From a checkpoint of a small transformer trained on Wikipedia: MLP 256 tanh GELU.
Each number is 200 + 40 x the weight over its row's rms, rounded and kept within 0 to 999. Layers, rows and columns count from 0. The size before them is the row's rms in percent of the matrix's.

# o: layer 4 attention output (transposed), 128x64, rms 0.0905, rows 78-98, columns 0-63
# v: layer 4 attention value, 128x64, rms 0.0681, rows 79-98, columns 0-63
# q: layer 4 attention query, 128x64, rms 0.0752, rows 96-127, columns 0-63
# k: layer 4 attention key, 128x64, rms 0.077, rows 96-127, columns 0-63
o78,109,228,154,181,162,217,214,211,151,189,167,199,223,168,198,217,119,208,228,233,242,256,132,286,170,157,166,136,187,222,157,197,276,199,248,204,167,148,160,228,144,273,150,203,307,230,208,196,156,257,245,169,184,186,217,141,182,240,237,219,225,204,164,215,204
v79,103,251,197,185,218,182,280,152,124,156,198,199,239,137,249,159,227,221,179,207,193,197,215,214,243,163,207,187,161,221,206,106,222,176,206,183,127,259,196,169,177,184,150,180,170,178,164,139,145,309,138,147,208,145,185,195,248,251,212,191,204,204,269,211,213
o79,097,150,185,191,191,86,170,246,196,175,225,167,174,262,210,255,151,197,134,199,180,219,261,172,189,183,173,260,163,263,208,154,245,244,186,204,241,195,222,179,214,214,148,223,196,136,184,259,262,197,226,222,164,161,242,102,227,183,213,132,270,182,180,214,217
v80,109,196,163,227,159,195,220,143,247,127,232,214,224,261,214,261,194,259,190,196,246,192,183,196,129,145,233,247,241,198,211,296,145,238,188,194,234,209,151,219,253,131,232,206,243,197,182,232,213,143,260,126,163,145,172,189,214,224,172,169,202,179,121,242,190
o80,108,187,185,183,166,256,166,191,199,192,181,166,172,221,216,180,177,187,308,100,168,141,221,217,204,227,181,216,181,147,196,176,222,225,253,213,192,185,132,158,218,245,180,208,207,261,301,153,165,249,185,225,220,194,173,138,180,247,174,184,156,289,252,222,138
v81,104,246,270,188,233,183,222,147,240,213,249,209,280,200,209,157,145,153,245,184,196,220,205,229,211,162,193,237,202,175,132,176,202,182,196,184,223,168,171,252,189,215,181,222,240,225,193,167,242,229,201,184,270,365,212,154,234,111,206,167,246,198,214,217,192
o81,100,204,227,182,231,209,199,168,208,228,168,184,133,221,228,177,212,170,211,156,215,214,219,288,184,223,238,151,191,184,159,230,210,111,244,229,244,200,257,244,243,171,213,233,140,270,234,193,226,102,237,187,207,210,175,149,295,117,262,209,229,217,217,152,162
v82,117,198,203,290,180,190,232,198,221,188,231,278,105,175,181,217,135,172,222,167,147,173,243,185,182,242,178,218,181,152,160,171,206,217,202,276,238,188,164,185,222,274,239,122,152,169,250,200,171,144,194,208,190,189,137,237,205,203,228,238,215,155,238,275,130
o82,110,185,214,197,244,220,218,211,210,210,213,162,172,187,220,221,179,142,189,191,239,202,231,197,181,272,259,192,163,133,215,222,98,269,183,246,165,211,154,192,289,179,145,178,204,240,146,114,229,220,214,238,202,149,258,154,212,159,289,171,185,139,217,252,200
v83,119,207,228,146,209,194,209,162,232,240,193,181,212,219,127,197,219,233,251,178,155,154,271,253,201,212,165,254,204,153,272,146,139,203,181,181,203,175,222,144,299,224,252,173,214,255,196,275,169,217,251,191,188,227,220,158,236,122,130,218,138,210,208,197,156
o83,117,196,232,173,138,202,164,190,262,239,237,156,235,260,220,196,197,249,193,227,186,156,190,290,213,164,252,184,154,238,201,181,159,223,227,273,297,152,204,126,240,206,259,204,157,231,148,137,259,143,192,147,155,222,207,218,190,218,190,213,167,190,220,188,132
v84,131,183,236,192,199,210,242,150,220,177,228,225,219,203,236,146,137,230,122,200,249,175,216,220,264,241,151,214,217,207,196,187,141,179,162,122,223,231,234,115,248,284,159,187,293,214,184,197,149,213,115,207,209,182,191,209,199,233,156,202,207,147,166,126,170
o84,122,227,206,191,181,213,241,255,128,225,190,135,136,240,172,177,206,215,203,258,194,147,228,230,174,239,236,245,244,228,167,194,257,191,284,181,208,222,166,170,228,287,235,221,76,193,168,222,200,201,234,274,227,222,259,206,200,178,249,190,249,148,176,237,207
v85,099,230,220,203,189,180,203,187,204,154,186,175,110,174,204,175,146,155,206,175,199,225,188,161,231,163,237,199,186,204,227,190,207,122,229,139,186,232,213,201,243,276,133,124,215,208,195,216,140,256,242,201,269,176,142,245,162,206,296,201,257,119,221,219,265
o85,095,163,149,198,215,144,214,172,138,240,252,230,225,254,213,272,152,209,210,137,155,214,160,169,166,214,220,248,157,217,171,173,145,210,137,256,212,183,285,187,221,109,187,231,211,176,172,269,224,222,203,214,300,226,292,205,231,215,228,197,187,190,191,213,212
v86,091,177,161,155,178,235,193,226,216,129,187,199,191,171,159,190,295,180,243,263,168,107,199,240,244,185,213,215,232,204,161,174,221,231,157,157,148,191,188,211,274,192,203,208,278,213,202,229,254,180,153,219,149,196,274,286,202,179,222,174,262,217,265,142,208
o86,093,269,182,171,204,199,191,177,200,210,218,139,223,227,148,261,255,195,136,171,196,217,156,117,159,209,227,192,191,266,229,262,187,186,203,239,164,199,251,220,222,212,255,205,112,238,170,168,169,159,246,145,228,287,166,178,175,275,106,179,173,199,201,215,187
v87,125,173,260,194,203,209,168,224,210,190,164,173,228,240,236,192,306,191,171,193,253,183,222,218,178,200,181,237,181,246,167,141,133,207,213,233,184,256,207,132,231,238,140,169,223,221,202,232,164,188,210,213,350,214,204,201,247,236,207,185,209,239,243,103,230
o87,104,181,220,145,237,218,222,193,191,247,170,215,200,220,187,204,195,164,230,237,234,249,180,250,227,221,177,213,153,198,250,172,240,165,254,243,210,169,242,158,200,281,138,230,74,237,127,249,240,187,197,155,166,219,262,240,263,234,209,154,196,253,179,273,204
v88,097,174,114,274,163,237,198,211,197,265,210,229,172,203,220,202,169,187,180,195,237,221,305,177,185,209,250,174,194,253,207,238,183,257,204,226,166,192,224,291,164,185,236,218,247,273,238,164,302,155,197,188,190,171,140,213,219,161,191,160,141,166,248,163,219
o88,094,194,268,225,275,277,181,102,154,214,179,191,160,148,207,221,165,152,250,197,205,169,230,171,114,173,265,176,228,195,251,205,188,288,172,238,153,187,163,195,132,232,199,135,233,186,191,205,168,179,223,222,206,262,130,202,198,214,179,211,174,262,213,217,176
v89,126,201,203,200,238,160,210,192,136,182,153,196,209,180,247,168,197,210,191,227,199,234,186,194,104,211,241,213,132,289,172,237,179,217,177,162,158,239,227,206,165,197,207,237,124,237,173,258,169,103,210,256,228,145,219,173,127,179,270,259,175,244,238,164,244
o89,126,272,149,220,227,166,135,220,227,185,222,285,208,165,192,208,93,195,156,253,226,222,187,146,203,238,216,285,201,203,218,193,186,194,122,191,164,195,256,207,201,153,186,154,194,199,201,263,231,273,210,166,139,280,227,225,161,232,222,214,206,266,231,192,175
v90,115,170,219,172,197,169,207,171,226,197,201,240,254,179,195,200,132,136,215,240,149,116,183,175,178,153,272,132,195,165,144,189,203,257,206,189,233,276,244,166,266,237,152,255,177,154,190,256,266,254,231,225,178,153,163,214,225,161,270,251,212,193,236,197,193
o90,103,115,232,220,215,206,200,122,177,202,187,153,211,197,137,128,193,210,152,140,183,173,172,181,232,190,165,287,176,188,171,219,232,245,142,238,193,165,193,249,246,189,269,163,150,251,169,164,182,215,192,266,164,247,235,232,247,124,207,193,118,224,207,166,220
v91,114,147,188,134,159,200,199,218,201,241,191,227,143,189,210,207,159,188,188,159,180,240,239,172,254,211,213,219,233,243,223,237,161,249,107,182,284,221,163,212,231,220,187,244,260,280,206,146,210,236,220,180,144,205,195,140,176,194,199,235,225,300,231,257,118
o91,101,222,185,263,206,213,81,171,213,226,197,172,239,231,206,148,212,220,191,178,148,148,231,208,175,269,216,221,256,214,198,157,122,241,196,178,98,222,219,190,226,171,228,223,213,203,213,143,239,133,268,211,194,216,158,181,209,232,186,184,177,246,190,295,134
v92,115,152,156,293,223,172,263,250,192,190,199,159,234,187,198,230,164,187,217,186,197,193,213,227,117,205,217,212,224,206,188,210,304,193,120,175,208,224,190,279,230,257,162,207,243,229,193,131,163,210,223,142,274,250,128,206,199,191,210,182,125,151,167,179,203
o92,115,207,205,197,197,229,217,184,150,227,191,246,226,237,250,176,154,214,142,92,202,200,209,181,164,222,290,162,169,192,139,239,182,190,217,261,188,236,188,67,212,265,185,164,232,141,218,260,260,225,228,259,189,194,236,175,183,153,238,221,232,180,210,196,175
v93,110,250,231,203,126,236,193,184,275,126,188,243,247,187,239,159,199,182,204,199,230,197,195,132,228,202,227,130,143,163,201,241,173,211,199,144,99,231,215,167,205,169,276,238,172,226,226,197,235,227,198,257,152,168,218,240,123,131,169,260,174,231,194,192,219
o93,107,211,135,223,244,229,247,272,225,208,155,178,158,152,231,182,149,306,216,262,221,137,161,143,168,170,119,237,212,167,241,227,214,238,175,173,199,216,147,215,158,212,193,199,224,252,236,135,211,205,200,199,192,271,183,208,278,233,200,170,223,191,147,149,158
v94,113,242,248,185,173,118,206,261,138,230,209,189,197,194,188,216,145,306,180,188,190,198,215,227,119,232,221,256,152,258,222,102,139,198,180,242,207,186,208,230,234,222,168,206,219,285,235,179,181,184,138,121,178,171,225,221,218,205,239,261,203,179,213,192,216
o94,113,171,130,129,222,210,214,244,242,256,160,143,201,216,220,151,143,168,192,225,191,234,245,193,159,226,226,158,189,269,182,217,174,253,177,159,126,250,281,142,248,205,185,136,162,130,194,254,281,222,186,218,154,163,223,171,177,193,192,202,249,223,181,215,240
v95,093,217,254,275,275,276,230,237,172,221,228,151,241,246,171,196,226,194,130,178,196,178,193,225,131,188,145,135,244,164,207,155,272,192,200,199,243,219,202,212,219,175,143,196,208,232,113,219,135,183,133,156,244,196,120,200,198,262,227,167,179,206,198,206,201
o95,100,230,178,156,165,178,177,177,212,219,169,220,170,234,99,193,209,199,141,192,153,202,196,240,174,212,231,138,193,201,152,210,229,234,234,209,209,237,232,159,247,273,186,182,194,173,206,253,203,275,149,268,203,101,191,215,265,144,245,292,185,179,154,253,232
q96,112,177,209,140,218,195,192,160,241,155,239,221,234,127,188,181,214,160,163,202,212,155,241,260,180,176,159,131,258,235,207,201,259,181,167,139,145,167,157,232,217,206,244,150,123,219,186,148,186,215,233,211,205,200,101,189,235,217,169,177,292,166,228,226,128
k96,089,163,195,209,133,151,216,222,247,225,125,211,218,206,190,210,271,194,175,224,241,192,215,250,196,213,168,176,195,235,316,148,166,133,185,219,246,180,144,273,172,226,132,143,187,197,152,266,178,162,139,238,197,166,155,201,200,136,189,170,218,157,151,180,195
q97,073,243,182,181,195,235,196,191,211,180,250,179,258,203,222,215,186,146,257,149,215,150,197,140,248,210,258,215,158,161,159,165,204,241,156,197,130,225,210,158,182,146,208,248,234,146,189,132,227,164,166,241,224,178,150,68,208,287,187,212,230,229,237,177,171
k97,099,130,195,227,185,132,158,237,245,153,204,179,184,151,244,238,221,188,160,243,258,155,218,186,218,193,163,170,180,192,292,153,228,162,147,166,195,205,205,245,209,149,273,113,138,222,216,242,189,184,216,178,193,139,150,178,215,153,208,176,209,146,195,108,161
q98,129,98,204,200,166,217,189,180,195,226,159,184,163,204,169,154,170,120,182,230,138,200,183,216,144,229,254,278,215,230,174,211,203,208,169,295,176,192,187,226,266,150,184,221,238,211,215,211,166,189,173,238,191,300,235,188,197,209,134,217,141,233,296,195,224
k98,095,261,171,247,149,223,145,208,186,172,242,184,268,189,197,131,110,197,232,151,232,207,149,147,208,168,204,220,141,156,177,176,281,268,254,199,194,241,233,127,242,187,223,228,166,177,269,178,234,194,247,117,171,205,258,207,215,218,201,198,210,253,194,187,219
q99,103,236,176,201,209,252,231,191,166,214,172,238,221,223,202,223,245,245,219,123,147,220,259,164,205,215,207,246,194,175,164,190,112,197,154,267,211,213,170,209,207,217,170,240,301,206,228,194,188,225,168,217,260,113,223,178,100,221,186,189,108,208,226,232,261
k99,117,200,241,205,226,223,220,223,174,231,256,219,182,189,199,217,193,156,208,196,193,176,259,222,204,203,222,256,256,162,116,272,165,191,178,222,129,121,163,252,240,204,215,278,221,158,205,203,226,209,196,271,263,154,182,145,156,211,160,224,124,197,294,196,259
q100,084,245,201,126,188,220,234,188,230,187,299,168,207,216,199,204,250,256,231,214,245,190,239,193,184,133,215,142,164,149,153,248,250,148,205,130,224,221,150,209,182,258,235,191,138,203,201,198,255,163,192,261,169,165,105,199,254,219,170,164,256,195,162,169,171
k100,082,168,192,160,203,200,185,269,163,222,205,181,156,218,233,274,305,224,189,202,136,160,188,249,262,252,200,127,262,172,276,160,184,236,135,193,186,170,246,203,164,235,128,218,226,269,202,175,191,230,185,264,196,161,226,162,149,188,180,229,227,171,174,211,165
q101,109,215,160,163,198,270,242,169,137,228,191,168,168,251,172,204,208,239,232,122,172,195,250,270,142,210,298,239,190,198,156,227,197,269,189,220,201,197,148,215,275,200,162,208,252,205,180,193,173,240,116,214,173,248,184,212,162,217,158,219,162,240,222,141,271
k101,107,214,166,198,168,197,150,257,197,162,240,180,223,224,154,211,103,216,261,195,286,167,194,171,193,226,176,219,201,135,132,247,193,196,233,210,151,227,276,130,203,168,151,256,232,134,208,173,246,170,205,197,212,169,231,183,219,270,183,184,170,193,274,218,279
q102,082,187,177,196,178,203,155,264,218,190,132,196,147,142,232,198,170,225,121,230,191,189,149,100,233,206,202,266,137,211,248,187,184,121,180,241,187,190,178,197,144,191,126,164,230,163,153,203,256,171,140,206,106,225,222,190,171,199,260,232,209,191,196,244,192
k102,096,196,234,187,228,190,201,284,153,183,132,197,195,220,219,196,199,213,189,256,170,232,146,276,154,189,235,123,229,282,247,180,187,193,187,218,259,248,143,186,172,181,269,109,169,257,199,231,181,188,174,171,204,253,198,219,253,220,163,201,171,146,131,139,177
q103,100,208,212,196,232,165,161,163,158,171,253,259,216,178,239,189,249,196,201,204,342,188,214,118,280,152,197,175,195,218,215,182,224,201,238,173,218,228,191,186,168,193,254,199,92,212,183,285,208,200,217,202,202,160,162,169,199,228,173,234,236,161,151,221,126
k103,084,142,199,210,230,146,172,131,170,165,108,232,153,221,236,245,228,180,122,205,162,207,208,207,184,164,168,215,244,284,235,218,188,123,170,224,165,172,188,274,204,169,220,149,194,228,134,195,193,198,230,194,188,224,138,175,231,160,235,246,171,99,214,202,152
q104,108,185,185,187,164,196,202,237,247,236,149,188,150,196,129,195,200,172,168,201,220,198,166,171,137,292,219,243,193,236,251,236,227,211,180,262,213,209,269,202,255,196,103,217,238,203,195,257,114,198,144,234,210,221,204,293,177,137,222,182,148,175,229,144,192
k104,110,235,145,256,214,235,295,178,232,235,124,194,255,198,208,139,190,224,176,209,179,192,200,222,243,184,212,159,180,226,179,248,256,247,256,186,270,302,212,152,165,191,142,210,159,215,260,273,192,169,213,214,171,178,196,244,197,159,246,223,237,212,130,195,159
q105,091,223,239,144,190,145,137,166,167,122,229,240,189,213,181,177,163,118,196,227,278,169,193,153,182,191,187,153,201,175,192,173,236,147,199,196,182,207,233,210,228,150,273,175,164,224,186,315,141,218,178,168,240,201,230,167,210,186,227,143,191,158,168,187,103
k105,098,216,193,148,229,249,252,188,225,168,182,227,150,219,190,209,233,186,98,206,200,185,214,147,201,93,202,195,286,259,198,172,151,116,216,240,209,190,135,185,206,238,259,180,204,233,176,230,142,208,197,167,215,191,179,258,207,196,212,210,136,157,173,149,113
q106,114,274,176,201,219,158,211,211,191,185,246,214,222,179,247,169,221,212,180,214,241,152,232,123,235,92,208,137,212,227,155,183,167,152,210,162,190,178,196,221,138,201,241,157,116,175,193,205,243,206,280,179,185,150,152,165,226,231,201,173,251,129,155,185,118
k106,112,229,206,205,218,188,232,229,188,205,102,207,229,221,207,113,218,217,134,243,146,189,199,197,168,143,246,105,266,253,222,185,183,162,184,242,194,241,157,222,147,202,222,155,198,247,197,203,189,170,180,154,168,220,169,181,197,188,256,165,146,161,117,191,102
q107,100,212,222,157,265,137,149,215,240,140,199,228,211,190,260,205,195,204,159,220,307,124,178,139,261,215,175,165,217,236,199,175,199,141,208,169,188,221,188,249,114,194,187,167,126,208,204,256,178,211,214,174,198,143,146,172,230,201,168,213,261,165,222,181,122
k107,134,235,159,180,200,231,149,210,222,248,250,191,179,173,181,176,133,171,226,174,258,164,213,186,228,220,208,240,198,99,141,265,199,216,233,174,192,152,246,174,257,174,180,275,190,131,199,170,195,208,205,222,177,171,224,165,178,287,131,189,174,217,300,213,270
q108,109,177,191,164,218,252,210,205,209,221,174,220,255,181,167,185,146,229,237,175,167,175,247,172,271,113,234,277,290,162,166,203,181,199,190,253,139,244,126,169,237,219,183,230,199,211,239,257,195,177,155,173,192,243,184,238,197,193,126,240,157,262,258,206,264
k108,105,214,217,226,225,218,179,206,209,209,102,239,233,205,232,215,237,169,144,230,220,198,208,207,258,177,200,220,256,225,234,152,150,122,94,241,190,177,169,194,184,222,208,126,179,204,219,259,156,230,161,192,144,244,153,112,240,166,251,240,132,205,156,225,174
q109,099,221,192,119,191,253,150,228,206,255,211,202,179,261,195,223,223,182,211,158,230,177,152,218,234,202,170,134,225,256,267,200,222,158,169,183,225,179,88,171,169,133,251,237,196,279,225,199,201,241,157,230,205,212,227,203,158,190,222,130,128,168,155,148,155
k109,095,215,111,247,165,246,219,159,194,135,191,285,226,193,179,131,159,187,232,254,173,242,163,238,128,123,198,238,210,207,133,219,167,219,200,217,273,262,171,216,156,237,252,196,179,225,263,231,162,164,166,225,223,212,158,220,188,212,230,247,201,234,139,179,177
q110,083,201,141,260,145,190,233,228,121,215,228,121,171,167,255,169,213,268,237,292,195,284,243,240,193,222,190,170,237,172,184,222,277,177,219,226,180,233,208,183,198,228,232,167,175,225,185,171,252,213,259,206,246,238,157,182,169,156,112,136,194,201,196,202,201
k110,084,152,195,190,183,195,243,194,155,204,252,130,230,187,184,148,196,168,302,253,145,266,173,264,177,214,145,162,225,231,230,192,189,153,251,180,258,140,201,255,238,215,171,178,168,215,206,217,214,129,267,272,262,155,189,175,248,177,163,180,223,237,212,232,229
q111,100,236,221,228,220,218,180,169,254,369,200,164,178,153,168,171,215,164,166,186,183,245,199,190,184,216,218,209,129,224,161,218,209,183,143,154,142,193,233,217,156,182,171,224,194,219,200,155,247,162,203,127,226,233,191,192,222,286,162,209,237,226,265,156,240
k111,098,161,123,254,217,177,244,271,212,156,192,182,220,125,285,185,208,159,183,259,219,172,195,192,254,183,138,165,199,201,260,215,197,214,172,223,183,217,154,250,182,191,237,201,169,328,233,223,154,197,220,88,147,216,191,186,183,172,197,171,228,211,215,213,179
q112,103,155,163,159,159,226,205,170,267,192,268,222,171,153,208,207,189,194,157,217,216,189,199,178,264,188,233,130,272,192,150,225,238,219,191,169,164,205,167,158,152,305,254,223,192,242,133,237,202,243,179,248,237,182,232,150,246,158,192,110,180,138,166,191,174
k112,108,256,123,192,246,140,243,178,169,194,207,193,205,193,180,141,207,176,270,145,242,182,188,224,196,217,237,275,193,152,156,276,163,178,187,203,229,152,183,227,247,233,211,264,217,122,160,259,245,186,184,220,234,199,198,222,236,158,198,186,187,292,159,143,269
q113,105,118,261,175,163,159,167,212,215,211,240,258,250,192,237,223,241,258,174,159,228,175,167,122,261,276,163,241,240,195,210,227,172,191,195,162,177,160,247,182,200,159,173,114,198,194,232,179,287,203,138,227,222,229,220,240,216,234,209,225,110,192,220,199,158
k113,098,181,195,166,159,213,165,214,166,248,213,176,226,160,260,165,130,152,221,158,218,201,160,113,165,182,234,251,229,174,170,213,259,204,212,169,249,199,121,116,164,222,218,160,199,149,199,184,250,219,184,223,243,286,254,183,164,255,254,221,156,269,189,158,199
q114,093,248,146,207,235,208,140,187,247,304,161,191,199,192,177,168,191,201,163,259,163,170,155,148,168,257,202,256,283,217,166,134,193,224,210,216,159,227,188,275,137,166,171,210,204,186,271,170,177,160,221,231,105,167,219,151,189,232,200,223,195,219,163,159,232
k114,091,211,194,204,196,190,208,181,237,199,203,153,177,157,215,264,257,230,185,276,219,103,198,196,227,224,248,231,192,187,210,188,292,215,169,199,185,217,219,266,182,203,223,200,179,198,223,235,193,74,181,172,259,306,235,178,119,253,173,193,216,190,173,253,169
q115,089,153,259,170,175,208,173,301,183,152,166,230,190,167,157,226,236,141,139,249,160,197,227,243,200,215,163,233,218,213,213,161,194,200,139,203,113,211,108,193,104,256,219,137,118,173,192,196,241,198,187,189,193,201,224,191,214,229,215,220,226,158,156,232,243
k115,089,261,184,221,226,220,202,247,147,240,161,146,153,132,171,136,265,176,245,180,197,236,148,241,167,259,201,248,166,284,153,191,242,220,165,163,166,257,153,156,199,178,147,161,184,245,197,206,171,243,223,173,200,184,257,205,248,239,196,186,232,167,171,165,286
q116,098,98,198,228,201,247,132,164,180,178,251,242,233,215,177,221,188,218,192,227,226,216,205,211,271,218,220,222,155,259,173,150,217,171,177,184,262,171,208,119,149,219,169,266,259,133,178,240,204,206,198,172,208,132,172,202,179,300,187,200,130,233,199,153,158
k116,097,187,239,241,170,206,181,144,163,243,187,254,201,139,243,163,184,246,215,232,233,216,137,205,178,228,198,256,166,202,214,241,160,169,198,176,196,195,168,196,265,182,172,212,285,133,236,150,197,206,162,93,241,191,227,225,245,126,300,189,246,221,231,234,164
q117,106,222,228,212,185,202,241,196,218,203,178,148,148,178,217,126,165,208,229,221,206,163,140,187,184,247,202,161,216,220,270,165,209,231,126,156,225,96,173,205,206,250,251,185,274,226,193,260,243,108,229,163,187,232,263,263,177,232,140,227,198,175,206,172,258
k117,107,137,211,249,135,190,186,213,178,288,171,190,281,273,156,146,261,212,208,207,144,132,158,212,175,232,171,222,106,194,225,205,235,211,131,181,241,167,269,204,176,248,247,245,223,208,195,234,211,214,179,157,155,226,246,209,251,255,181,167,223,191,231,203,187
q118,110,223,202,199,153,212,248,198,209,211,248,239,186,178,202,191,230,238,271,170,213,180,210,163,227,176,142,147,248,113,149,193,156,275,213,165,213,287,176,191,188,211,269,243,144,174,154,254,208,239,188,208,275,173,98,196,204,279,205,211,149,218,219,211,177
k118,088,180,252,229,177,212,239,196,184,213,178,222,225,227,268,193,193,137,227,184,187,217,257,237,235,219,142,179,197,236,197,267,179,214,100,188,158,131,174,235,243,172,199,216,183,165,121,314,152,238,153,271,211,126,196,197,150,175,240,233,199,183,220,159,192
q119,101,218,142,108,163,232,244,210,279,147,164,221,210,192,244,173,211,162,160,185,204,284,171,182,149,226,231,250,164,182,225,192,203,208,170,195,168,198,214,188,147,230,246,164,318,193,233,187,214,254,265,252,185,238,194,229,265,240,214,212,218,245,256,160,165
k119,092,257,194,188,193,238,183,259,226,222,244,272,271,210,201,134,175,187,200,174,233,209,241,197,108,245,205,212,191,194,238,185,178,223,137,176,182,177,201,220,170,205,216,271,300,180,231,128,166,226,238,156,219,214,204,123,151,175,187,207,300,236,155,173,176
q120,088,149,141,222,214,265,176,156,173,169,181,170,231,147,192,188,237,112,196,268,169,196,247,196,141,181,178,174,271,147,179,181,128,169,235,103,267,211,165,193,208,171,242,202,185,208,169,249,180,153,289,251,182,213,212,187,166,199,224,186,158,200,199,269,211
k120,096,213,281,218,145,190,233,213,169,129,135,229,204,179,173,247,166,284,203,190,159,266,171,170,168,173,187,262,196,237,198,206,264,163,194,149,156,202,212,294,158,217,207,283,192,156,168,224,201,165,277,195,173,176,221,174,254,192,198,266,159,224,185,222,240
q121,095,238,218,190,226,174,224,230,140,207,179,188,270,205,97,291,222,184,189,243,179,189,177,187,169,162,290,199,269,195,147,160,172,217,185,236,220,214,136,205,228,123,194,215,228,112,143,183,244,192,175,253,243,165,163,216,177,144,181,187,236,178,248,224,178
k121,090,202,211,194,163,233,237,218,195,224,127,207,224,176,187,293,258,176,195,260,175,188,159,139,217,153,202,246,221,229,241,225,195,170,233,171,201,183,241,199,254,213,197,160,215,207,220,201,135,175,173,217,83,160,141,230,172,159,281,176,221,205,159,88,219
q122,086,205,168,220,188,218,264,185,104,162,265,292,166,201,180,196,242,220,164,100,214,219,285,215,166,244,220,176,244,145,192,153,170,181,245,173,267,155,183,149,197,165,176,187,177,209,232,162,159,165,170,243,236,138,193,153,195,180,134,231,193,218,172,210,208
k122,091,208,130,200,234,142,206,154,185,217,209,234,230,248,236,240,228,220,202,166,167,237,292,191,213,172,135,170,265,222,177,208,277,180,236,240,203,229,164,272,192,180,239,197,293,223,160,139,196,213,150,301,194,195,164,208,252,154,182,177,146,170,170,219,215
q123,103,177,171,291,178,200,174,216,203,220,170,150,186,232,197,150,151,172,164,165,181,168,245,224,256,249,267,198,178,220,232,244,134,177,202,229,236,226,268,196,213,177,213,288,173,146,220,150,234,229,165,281,200,240,189,218,119,275,223,207,230,224,201,123,172
k123,085,157,232,194,227,167,216,209,205,96,225,159,165,208,132,166,176,213,234,248,217,155,253,220,233,229,204,231,184,183,259,248,190,175,184,172,192,215,183,198,250,201,246,156,194,139,180,154,244,198,108,224,96,210,201,232,108,164,233,185,181,233,258,196,136
q124,091,166,183,272,273,138,238,240,187,195,242,237,231,137,198,164,198,205,224,253,267,176,161,205,274,135,239,212,192,183,249,192,160,204,159,245,218,243,197,201,160,169,267,196,181,212,247,179,187,254,255,175,188,164,267,189,144,125,256,150,208,213,215,138,176
k124,081,233,233,249,201,150,171,153,219,204,276,203,252,149,166,191,177,210,212,225,206,174,240,191,189,167,229,254,173,212,106,174,188,170,220,130,154,151,240,101,155,203,203,220,170,156,252,208,284,150,197,235,185,259,180,196,212,185,281,189,200,197,195,290,217
q125,103,174,175,167,181,148,205,226,220,143,164,161,153,292,161,220,228,228,151,174,184,247,188,155,175,159,193,242,232,201,193,252,268,206,207,151,221,220,271,204,248,228,238,213,237,222,144,205,142,193,125,228,196,211,262,119,149,185,174,216,147,239,212,152,280
k125,093,161,182,184,238,169,150,230,249,181,199,232,137,289,292,236,264,215,187,134,221,156,195,216,156,205,271,197,208,181,162,175,196,139,308,195,205,179,211,253,167,188,238,198,181,121,232,253,190,173,195,237,221,225,197,203,257,200,255,218,201,180,272,214,194
q126,103,238,225,189,161,216,184,174,190,189,164,133,248,182,229,116,223,163,166,178,176,224,154,210,181,129,157,197,256,208,236,264,302,244,249,212,238,208,175,162,276,152,233,170,126,141,209,141,204,198,203,251,185,149,165,198,155,193,150,258,230,184,215,212,231
k126,096,203,255,191,226,174,215,181,264,133,201,186,194,191,159,174,169,134,213,241,170,235,169,153,212,248,140,194,228,146,202,105,252,221,176,185,249,219,207,215,189,339,181,197,179,153,213,180,204,232,246,211,235,123,201,180,162,233,203,216,205,125,229,142,167
q127,089,193,173,171,235,195,133,243,228,232,207,199,193,140,131,212,235,174,165,259,243,202,230,146,106,202,223,195,153,195,239,273,235,158,171,230,202,127,180,279,203,132,228,208,241,195,204,125,266,203,244,194,166,206,191,145,165,194,184,189,239,234,234,148,143
k127,088,261,218,247,157,211,186,298,154,124,249,233,207,161,247,156,166,175,219,227,230,133,164,177,167,221,209,161,218,222,145,220,256,169,195,150,212,170,220,144,183,191,132,271,235,194,251,185,119,178,217,232,170,246,172,220,165,228,141,175,217,242,239,160,172
v96,098,247,215,185,253,210,210,222,155,266,175,332,218,152,237,190,149,201,254,222,185,164,262,214,152,249,177,208,177,189,137,202,169,200,245,253,208,139,192,142,264,221,176,195,171,227,248,219,166,209,203,148,231,195,224,135,205,230,183,283,192,216,198,125,210
o96,096,210,189,233,160,202,156,246,154,238,185,253,216,161,215,108,206,247,202,224,268,148,163,215,249,248,238,172,230,176,272,227,230,173,198,130,153,219,178,264,208,139,129,178,202,201,212,225,208,243,237,152,157,240,153,263,194,268,197,240,265,164,173,202,174
v97,099,198,204,196,238,225,180,128,190,213,218,172,266,173,181,241,206,202,146,192,208,121,163,280,186,265,172,195,244,226,152,225,217,181,183,169,107,189,172,259,244,202,218,163,268,216,210,175,167,195,181,142,150,212,194,175,267,218,202,250,101,276,198,154,232
o97,103,181,257,162,161,159,217,121,219,183,214,209,204,186,155,144,214,219,182,221,202,182,185,250,123,185,151,130,256,200,255,191,177,221,145,156,214,148,240,234,228,163,159,178,162,213,223,244,114,151,154,139,178,215,193,246,302,189,138,210,255,215,167,204,198
v98,104,120,122,169,127,195,213,249,221,156,132,251,180,184,186,155,214,239,207,157,182,170,195,188,150,206,210,173,251,251,203,232,155,241,172,235,151,154,250,143,234,225,218,302,149,223,203,181,206,162,249,174,184,124,201,276,188,207,242,207,207,254,210,184,178
o98,107,183,184,215,193,145,174,233,189,194,171,200,126,218,231,212,182,138,292,289,219,232,240,272,281,168,202,128,146,226,225,173,184,179,239,228,177,169,171,212,255,198,117,237,281,213,217,225,188,208,186,198,226,137,159,201,191,198,190,200,237,126,222,138,201